Weights of a small GPT-style language model, trained from scratch on English Wikipedia.
Size: 8 layers, MLP 896 SwiGLU, vocabulary 2048.
Architecture: RMSNorm before each block, rotary positions, no biases in attention or MLP, capped logits.
Each number is 128 + 32 x the weight over its row's rms, rounded and kept within 0 to 255. Layers, rows and columns count from 0. Numbers have three digits each. The size before them is the row's rms in percent of the matrix's.

# layer 3 MLP up, 896x224, rms 0.121, rows 650-669, columns 0-111
107:128115027104151167134126120157117145166117160127157128127126150133096142123149142101166147124127147138129122145113090095142092148121158133142154144106108133124139128106152151146112162208160151112101147161145072156157106128133128139141110125143100126171115135093148157134125144121056061161184128125078086110128180127195120097052110161118
101:155129065132144122140137113135115111159123141140107105124112113112130185115087125097122073185075122101168195123113169094189137216140178173158148146119108077159150147128133089113130117106082085131104092096111153173051143094070139128104097103126148198162081096067149159146155104096146103088130100160127065121173161099130116129143127109174
101:167137159167122055169083183174143167094139113121153122173166114176120193141140173140113163135153143095111157152133149087152162128132134116118133053204163134111183108098078125089181062174118143153141086105124174140121066099163140097136072130128179056133147098176105102121126122101194167105123119172086140119181150126163145112141139127105
102:195089117102136084098119104186144018127111121121110179155104177104121096105130119106161157070092069114087160133107108164131147084092103117120143155112102136098114086171099101107122106135175126114127156150105117120098216143144212170167090153122175157142122135082112102059159161132099172069093160130154149141149106168144081123136117094125
093:136145094106127128101181151090139131171087131155111122119124228140101081063157142107108129152110112151154113116117138121082205099128140121134068100122151097132108131112107249086123155062104114144153144154120160080061135130076065114056114135151174077136121109134116126183132150083149169131102096181163153105161177132115105129165120125114
087:110153195131104134175146140134158131122144144148111098171078157100081138107082177169098189138086145163129180128054119124126158161165115097139162178110085078117154079137181086191165094107188135080153133110171140112155107210135106113151147153098119115156111159119134130159114144106146110153143180140125154102118145113159116140134159137121
105:082152157185133160163101096147135117146139099041125137156067149128160123158058182120148134168085132096164101106150146105075116167106169122143134092128111092135156149159126124111102116148133147194135099129133112108038131129154126138156156101089127110088144125086135148177105108136145193131125206088101181159162164114081160198140155137119
096:090119113141125140123108138175144119101185157094104133109195135118098116216129136136111120059117135139120199123166160071137136169046116192090174088125134105076123130168105141054183176132109117076119116145188176128132127141206139096089142098137075149141134126082127102146183099124137116089149150161115124121185139182142184105102078103101
104:110126098113140169127155082129168132161089202080136119087105126188115123206151091109119170170181147123152145148150143125076166131077189133168090121136127160092140111121093074177153091122105072133118125194127128126183099076097152156100125165147134117134145131117126107114144121070127133180124123121122150128092253158113085110093132119122
101:191160165098108170136076127132121117179126152135092185137126190141122183122058131118123068117146129108120105152132140137116166160193117130133173108131096133089183146145167131136162103119071145122147142122171153121193152119077142104213153142180098121111125156185141073196141155148085136142052140119132170080156112105115111146112136099186
093:196141170200082113104084099149199178133105131108163117068156150112198115135135177118137175122140170166107146102127087136133162100086131084082116126142128158117140109122114112131178099193109131101077096135110081145082111152107099207098138131112085166142182073098143121100106147111153148127082134175125094105129162145080150137158077062092
097:091162113147172102150156124130141105071098140132131140042164108126182080161176092135116161112159126134092102094156132113058120095126119114138175141171108131123070116157130154144125148151117105122112145128118120089172173131139116043061090142126181108138098106086087112049160085083092128123117102120143165152102163157128149141149085138129
106:046118120155114175178081153117179115122115099124177087150146112166132118139101179110191085155082099128098143157120116128167074153098129120129100123151102097097125090136137176178205113079100108119090129128127068055096105129138082149139129123060142134072121088171182110102153125129103101113114114110100098128095128125198065149103140149074
098:122114138168117154151188151088120146136105099144168148134112073154148102126109134148138139158088101098075173159102085137137151112139109143121135211213123132174148195137151074159121155134096152142144168097176142135132137116161112118098154151141112081151141132071087161207108139120093081082148132162159152112118123136113164125135146106147
105:127125100065143110117148164115133148145132061173109117109117149091114106146166133203147125161080137171137138118148169114126102176108163125117097159051094145109094153101130147191164075161155157104109101134175121072193121132186126097121128142124129123155078108142217222157154138133156148165142146120088105057081166154131138128074086090142
101:108167100094158132208138107104107117147140183152091145111140191123094147088166075115149164162124153116086132086148143120155064102139133113172142090163132116123135119152110145134140136172179168117090086101094165117078137080167134137133138152153213068129178105150170207100158114153130153131107112096125121175082106094114153164147129120094
097:140075092185098117086147120113118115081078126114125120112138122109120088122170132101097112116135129117185109116097164199172112143136107123136077094108140165165084115164137107135162137129154132148080165112140177069135163107071148077057058076128155108065107078108131119126121129100103139143128122099065145150136149079158171130131102118076
104:113149115120105142131138136128135145108124096074141073157061130141081170132123161098100131086132130150105208105098130107150168096151126114143093086057100151145116127124177129130090149159132136128140090153222120131156141128167164079186115130111119106107190072121147155029175174098187119155098078095080147121137165104060067160091136151115
093:092083106099091158159163098115142172071147161113059121136129128178143104096159153089060108197142123120121114120168163147117149185119140160161086126140117095194123084120082166095139134178065185162117123130174158105077102126145120098181153091166167108136093127073118126185106146152136138110078130149140164163098173140161128094123157088190
107:163135144132119115070144160155146123143119138088120150131099136062106135126104074163126111112073103130140138136183138107132129118105122188135137160112139083124085096128131200153143109143136122080151152076135088154105142124168092130117189040139124170119126110151141143157119180109184146110119056158133142081087151187162119094127155086124
# layer 3 MLP down (transposed), 896x224, rms 0.0585, rows 650-668, columns 0-111
106:165125152124062117116143087174065156146096133173167078086196101129048165151138165140133129144147172155172146109134120095079136148191099118160150180135146115142188112130131139015086167098141157153101151100112136123131123123130163095103144095136097162134054132166141134126068138121167170119115125129141160130144148188133120089132117161194
104:143139168154120091156144220199171124136086118163128096096079072083136147150145150055129135120117127114155140104141153107150192175105146141097102119083073130173191120119165133133146168142143154158158141092101094131172079074126123166118135143122138026172160083134139155095061190206111097119154134172159138118118141090143144072117156080137
104:148139107171123139136192098154161135183176082141122091080137156137104104155119116098116110143105107098146116136112118112180117099160121097083067171194133112135196127180229173166092089160133100117175138165152126157137150138119129111135118137190129120171099118168164144127127101122155049115121136145117157051104169151200103116112133185090
079:103127084116126123145147113148155151183145190131166175117053158175192142099192213085122112080097124100140111153110081124097148110156129135135120143141103115123142147140166153163084141150134108134095114105101103131143110142145116101122102096180165153143055080122090161171110091134126115147158092121048104145130161082136097071137043123113
100:190126102128140127155122180170131076168134165133199188055128083082126075119139165140134144175119145134158155133111136076113126078064119109171147050103089154137120093157119134122108097143128125130099156131139119173123189155145134148123117132088121144113104078115147134143181121157159136149054136131155099059148187075120148184175194230106
094:107145085124139067062115088127137119131108132100149219115116081134116126130122057088089099116137077113137135157118134152072144096100153128152076113142151195104102145128080115171099096171126110135155127136089166135162161104108122114099168144068120085062189149130077122157178146139097201164123084164133126140102075132133103124105088029145
089:131174124113109137133087144127059142107147114167133140116074115117182084099125149122165093164108095100105083121154097136076096099176071172089097086157180135131070145155088148080124155122186073106106143116175116115115130083120127157141102131131073171107130169177165183087154132102141118113157061119116130128124144098167074139129207148130
096:117067081192122154106060106112083189110091163106105125123142172136105141053175096176158099092140107105092141083138097098102101031148138115147122140148194129092082197110165135124172131078147102164135101184085130191091118146156144113147130111176097106143141100119127099101110157136108146182142165136110102121122135127098110090135155135090
102:162074122153115109157164184117108035135135135153134101100111108153196132148145135174132130137113114144109166115122151083152141091118118186158112103120108130146148125156155082077132114150097126121099168118137122126104153180181122090179124131103121174123154126112107181158166125107037123089132077114115142135140083111194158097173065176121
094:093133113083183130152144153133102167162127140144114123159105142123105104092123130131129186089183167163029123158137143067072108114146183112114113128121097108121138175119112149145136159127109090081145130134163117099141120142150101154094169115107121203167103155155149118160150109067216063170151112099138095116130133156121183130076129110131
099:097139112115119147153173131147111063094115076078147076200105098114105128141116158119174185182160138080128148154136094150111074129130154125148108100146145145155117070177163100145066100040130162100099108058119154124172138174126085090107105148088156083111117192115081130147145081122122147162126134149135139143091119073163101091125094098141
095:134095135133183151154095138129143121155145127152123053189113155118116093102159165087092147153143144107162155182111157181138137125096121092153093114063162146106148154055133107087120122071144114148154121138088142131097074146125131158169117107080076109074140161119110070173116096189105124129148107113141097055114137108152118125108131103102
107:090180121158140096158141164155108086172147175118118095095117064062115130147082124101131171134162157147138086153161141176151121142060155156147152143123168131176105133126147119131115173118173163130122195135112157143143065120121047115117119110056123095134120138108134147082119148125185102158214095150113133125139150104118179079155112067106
099:156057188125150172102162129110132092149118142175129057161157167153159142199136161132136083120119185088131124132135157064110119046123176172126136164074093138169125194135095113121114185124065134097110193110114136126113105133131101085154141130119177126126136151132147134132134204192140065121190078110124137113111153143099078148082133147140
095:096130123049170102133096181166168145097097137164135142073079153210144115136133159093126161143181196130188116148126157155086075088102126139156134082112091150123137154160107107081128099155108126116109117146098143147172190147117131090110161070102144094142141101114133133173114106117114119075131124154101111156106157118125147111157091064146
104:109099096099077130165086130125191126070084096172126124149096130150177130124149134126124083113185161151132107090144106124125067165161100110078116145184201146142155104091082165110104122172123091110189144138137183118107169144097132090106099095129066130103073162178068039126094122194135174107117136144115135113106134175193141060147109131092
098:162194067075202125151070126085154086047115113105104069195094070136180129204144086109145095155111168154115121209107111121184189119157147138134135092160101123127074144106131162102110118146121112079127096151150141102171149121107105146118090145125123083144132112121074102131192116105110162150157146136161147146134110149123150150152086151137
094:097190156121125106158143144150114128141123188100095131125114089126152139102146126109191129143164109112122083080138057138144147126135091104068131124142191080134143141091119182135162124121142145122124124129093115119139107114121066104149189143197120179165164113138120165128136133101044139109132117157186146131106054123127091157108160185137
096:133180154174160088078127198104151108147099120103139105164126155167112087105123147157161118130156135134120153091107100153148116150177155105134132099141102148107117146141015121199148164133145117113113125136098081192193056138138134127121130090055155169114184135127132070135143101112111110098185131144177121122166127140134140128112164151144
# layer 3 MLP gate, 896x224, rms 0.116, rows 651-669, columns 0-111
101:089129126143097087092242157102102157120107100194123122135041142076107132080116108127099126084165083100167116133063131110146146172152134119119120129151150143145103131119184124131158121178157157148123151140140103101171084144131148054132082155122170126148046144100176162122104186123096094157154154152127110165146161129127085097112129099123
101:145142145130120088157116124128141101102137098164097118126121155128155116118113114137158060144060122220135114103126110081130158075175133107158175131137092093089131085099078115157121170128080126113145116114120036168112098121086138131140104122081143131150145115139097142165065110152121132155159140071168133102152114159118113112122122155110
092:153180164095107122158159129127118191137134112172185167084133116135161111132145121115082098144162135107137129148195168096121080180096166130120115113109109125135144163123157127199110061153081153120136153119141140146203095144125072178120126079143153107089150107119161137141141112146101127171184087152069136086095094124110143132129155146136
088:105134147109164086103143163126136120098150095090130156138104124135146134113097092150122119143107109102120088114136034073108046111101118111111120078168145152120119144175166127174155070167138144151057092110044097148083159153161144169167146155108139100097115124131156100177157152149094117186085101154053084099106112125148161200136137139083
099:170112120149104150148188095121140144152145124137085161144193151126151155123065077156145126078142085208113105103130090167109130120143151133159041154127120182155119081112125142116142113143119125139137144081121087170169120126054106088080126104166122117106124139169073142126130116072051137059163095096130170116163155139113123105086116134177
101:120125057183101096152167139130066131088122140175108189225155154104131113121120087103110118089121088101114154077147122127195144164054179102129149147140202142154184102147139095095156143107129133173115095100069136130116103092140110111104140144127171116145110105112050152163140151141102148106107150121087115134119123117074141054151054164116
093:153146144102149167103137150171154130142081119168089102196115141095091157114166090124112139153117091068118101147163100168150119159141126083109107097144136129123045116165109128169094116158109124126125118101147159124118124163133171103082047112100150161129145114138108118187104104133145152139145136132161121106107153101108112163222115135153
101:118158091136171185112138111154136182106112166142126195131128139108121142178144124116148176148138106160111132113155118180141194144137152121142121126152037119132119183113097166116129149146151131116108078089146141126181167125151110123088119120138084047142164107168080097116081094119145153137124106151071166191087129205153123136094105109147
085:065091136105121077173185153097150149108144117098145125153109109122113150056150126130122135141113147150039136135109094076066113152092179157102088154130123198121109148107111187104138135116099068132084079120131140078151124166133131125103119093116139174164126139116121117131169182103145119093166076121144137118099144131184106114128122122104
092:162117156116142137206170147106149122118106091105139070152155135096157100141097123165167042168138091099190125154135110115143097136115126139106142150144097255113101135147160114118165096062133139121129144119117195136134154139090094094069120169115155136144170116150094149140110132153111123156122149136175106117098095082140112085126101140120
101:113184161128126116160147095080129126161144125098143117224118159154114124155117134129099117070130093116176096111128136154169155161113129111138117105121106118137129158117081114045133124109171138164152128146096226149128093145175157126151170104110104117075158116120178111172098128104214128110192119116084137131129192123113104194163095175126
108:165146129091107102148162138113168134141115120167140193173135124160177142148102132123158156181099109178153191094125149114118169144145133112167113155115147172174184101088125169145100124130148204112130156127147147143111140145102155112119032118115131108192145129149134079117095111179156169117164120149135123104097161111118136184140127172080
096:138141130148164128104089118175133179182098084141130081128151146152097117047121090109079120133137079124115120101104141136125199118049127117186089089095123116113105121124192118121109099135125121123112118117190105148174163218144146083150147114063126161162123092133109127114097143159136150128125113064117052144165148111193099106086164131102
106:144116136136153109104169077113158163106147129111127166114124145188155095142106114098145123128109127087126124088094152139103142113185117131157161087126214089116139164100110081027103154186147112101134090132152093103086119137112069121138153187092114089144118148121074074182163127095045147150147106154150109116163119096157108117137159129124
103:142084175135138074124130130110161110135075103117090103160141112185111156141124089093117114113117121083142139153101119167182152163126146133134141154174152132136083121130194165135137118165186108131146081127120177133143104154127158084068102173114137140093124168130082058131124095152082129159141155162151127108133113115104169079119106067180
100:130091099110150080145106111116090082110088127136130177153165126129122115128136131081195189150093155139165088149086080108189118174161100062144056170127121099144152125147093140150125102137159111167138184147135183123132117141088152072138106105047105154121080156175140077118137130082093108093109150206083110175090122111155187112140149085079
107:124121121057130128100108121116192098156114080115124078129048048068115111127135126133106153080089121115116134056160120180122160147109061108151162130150145130136130095129118082090110176145125131097163094146095168106160168124111136116086107136104173194139170094102130078125143164162119091091102077115184115202105159113128065170083100149098
099:095161180130168125092046099107114085144144186156167119113082156174161066154149113190185126112143116180192120120076102129176172146119131106158128130167100129182159139112124120159120105091113220033131096160127096128120110151090166121111158160155083129103114124156072133145110126131146138140167139064105133104143127170098107148079110095106
106:157124092173087093125132145085101178216065154149136088122161133135142071121163078090110129087143126184086134137114133160121178178144121099120094111146177183127144153121126120119124142119073198181130118145068123145098147129075136150114145147102087137098155135122143135139087112117125146167112158156108136164164083094161131101101118173142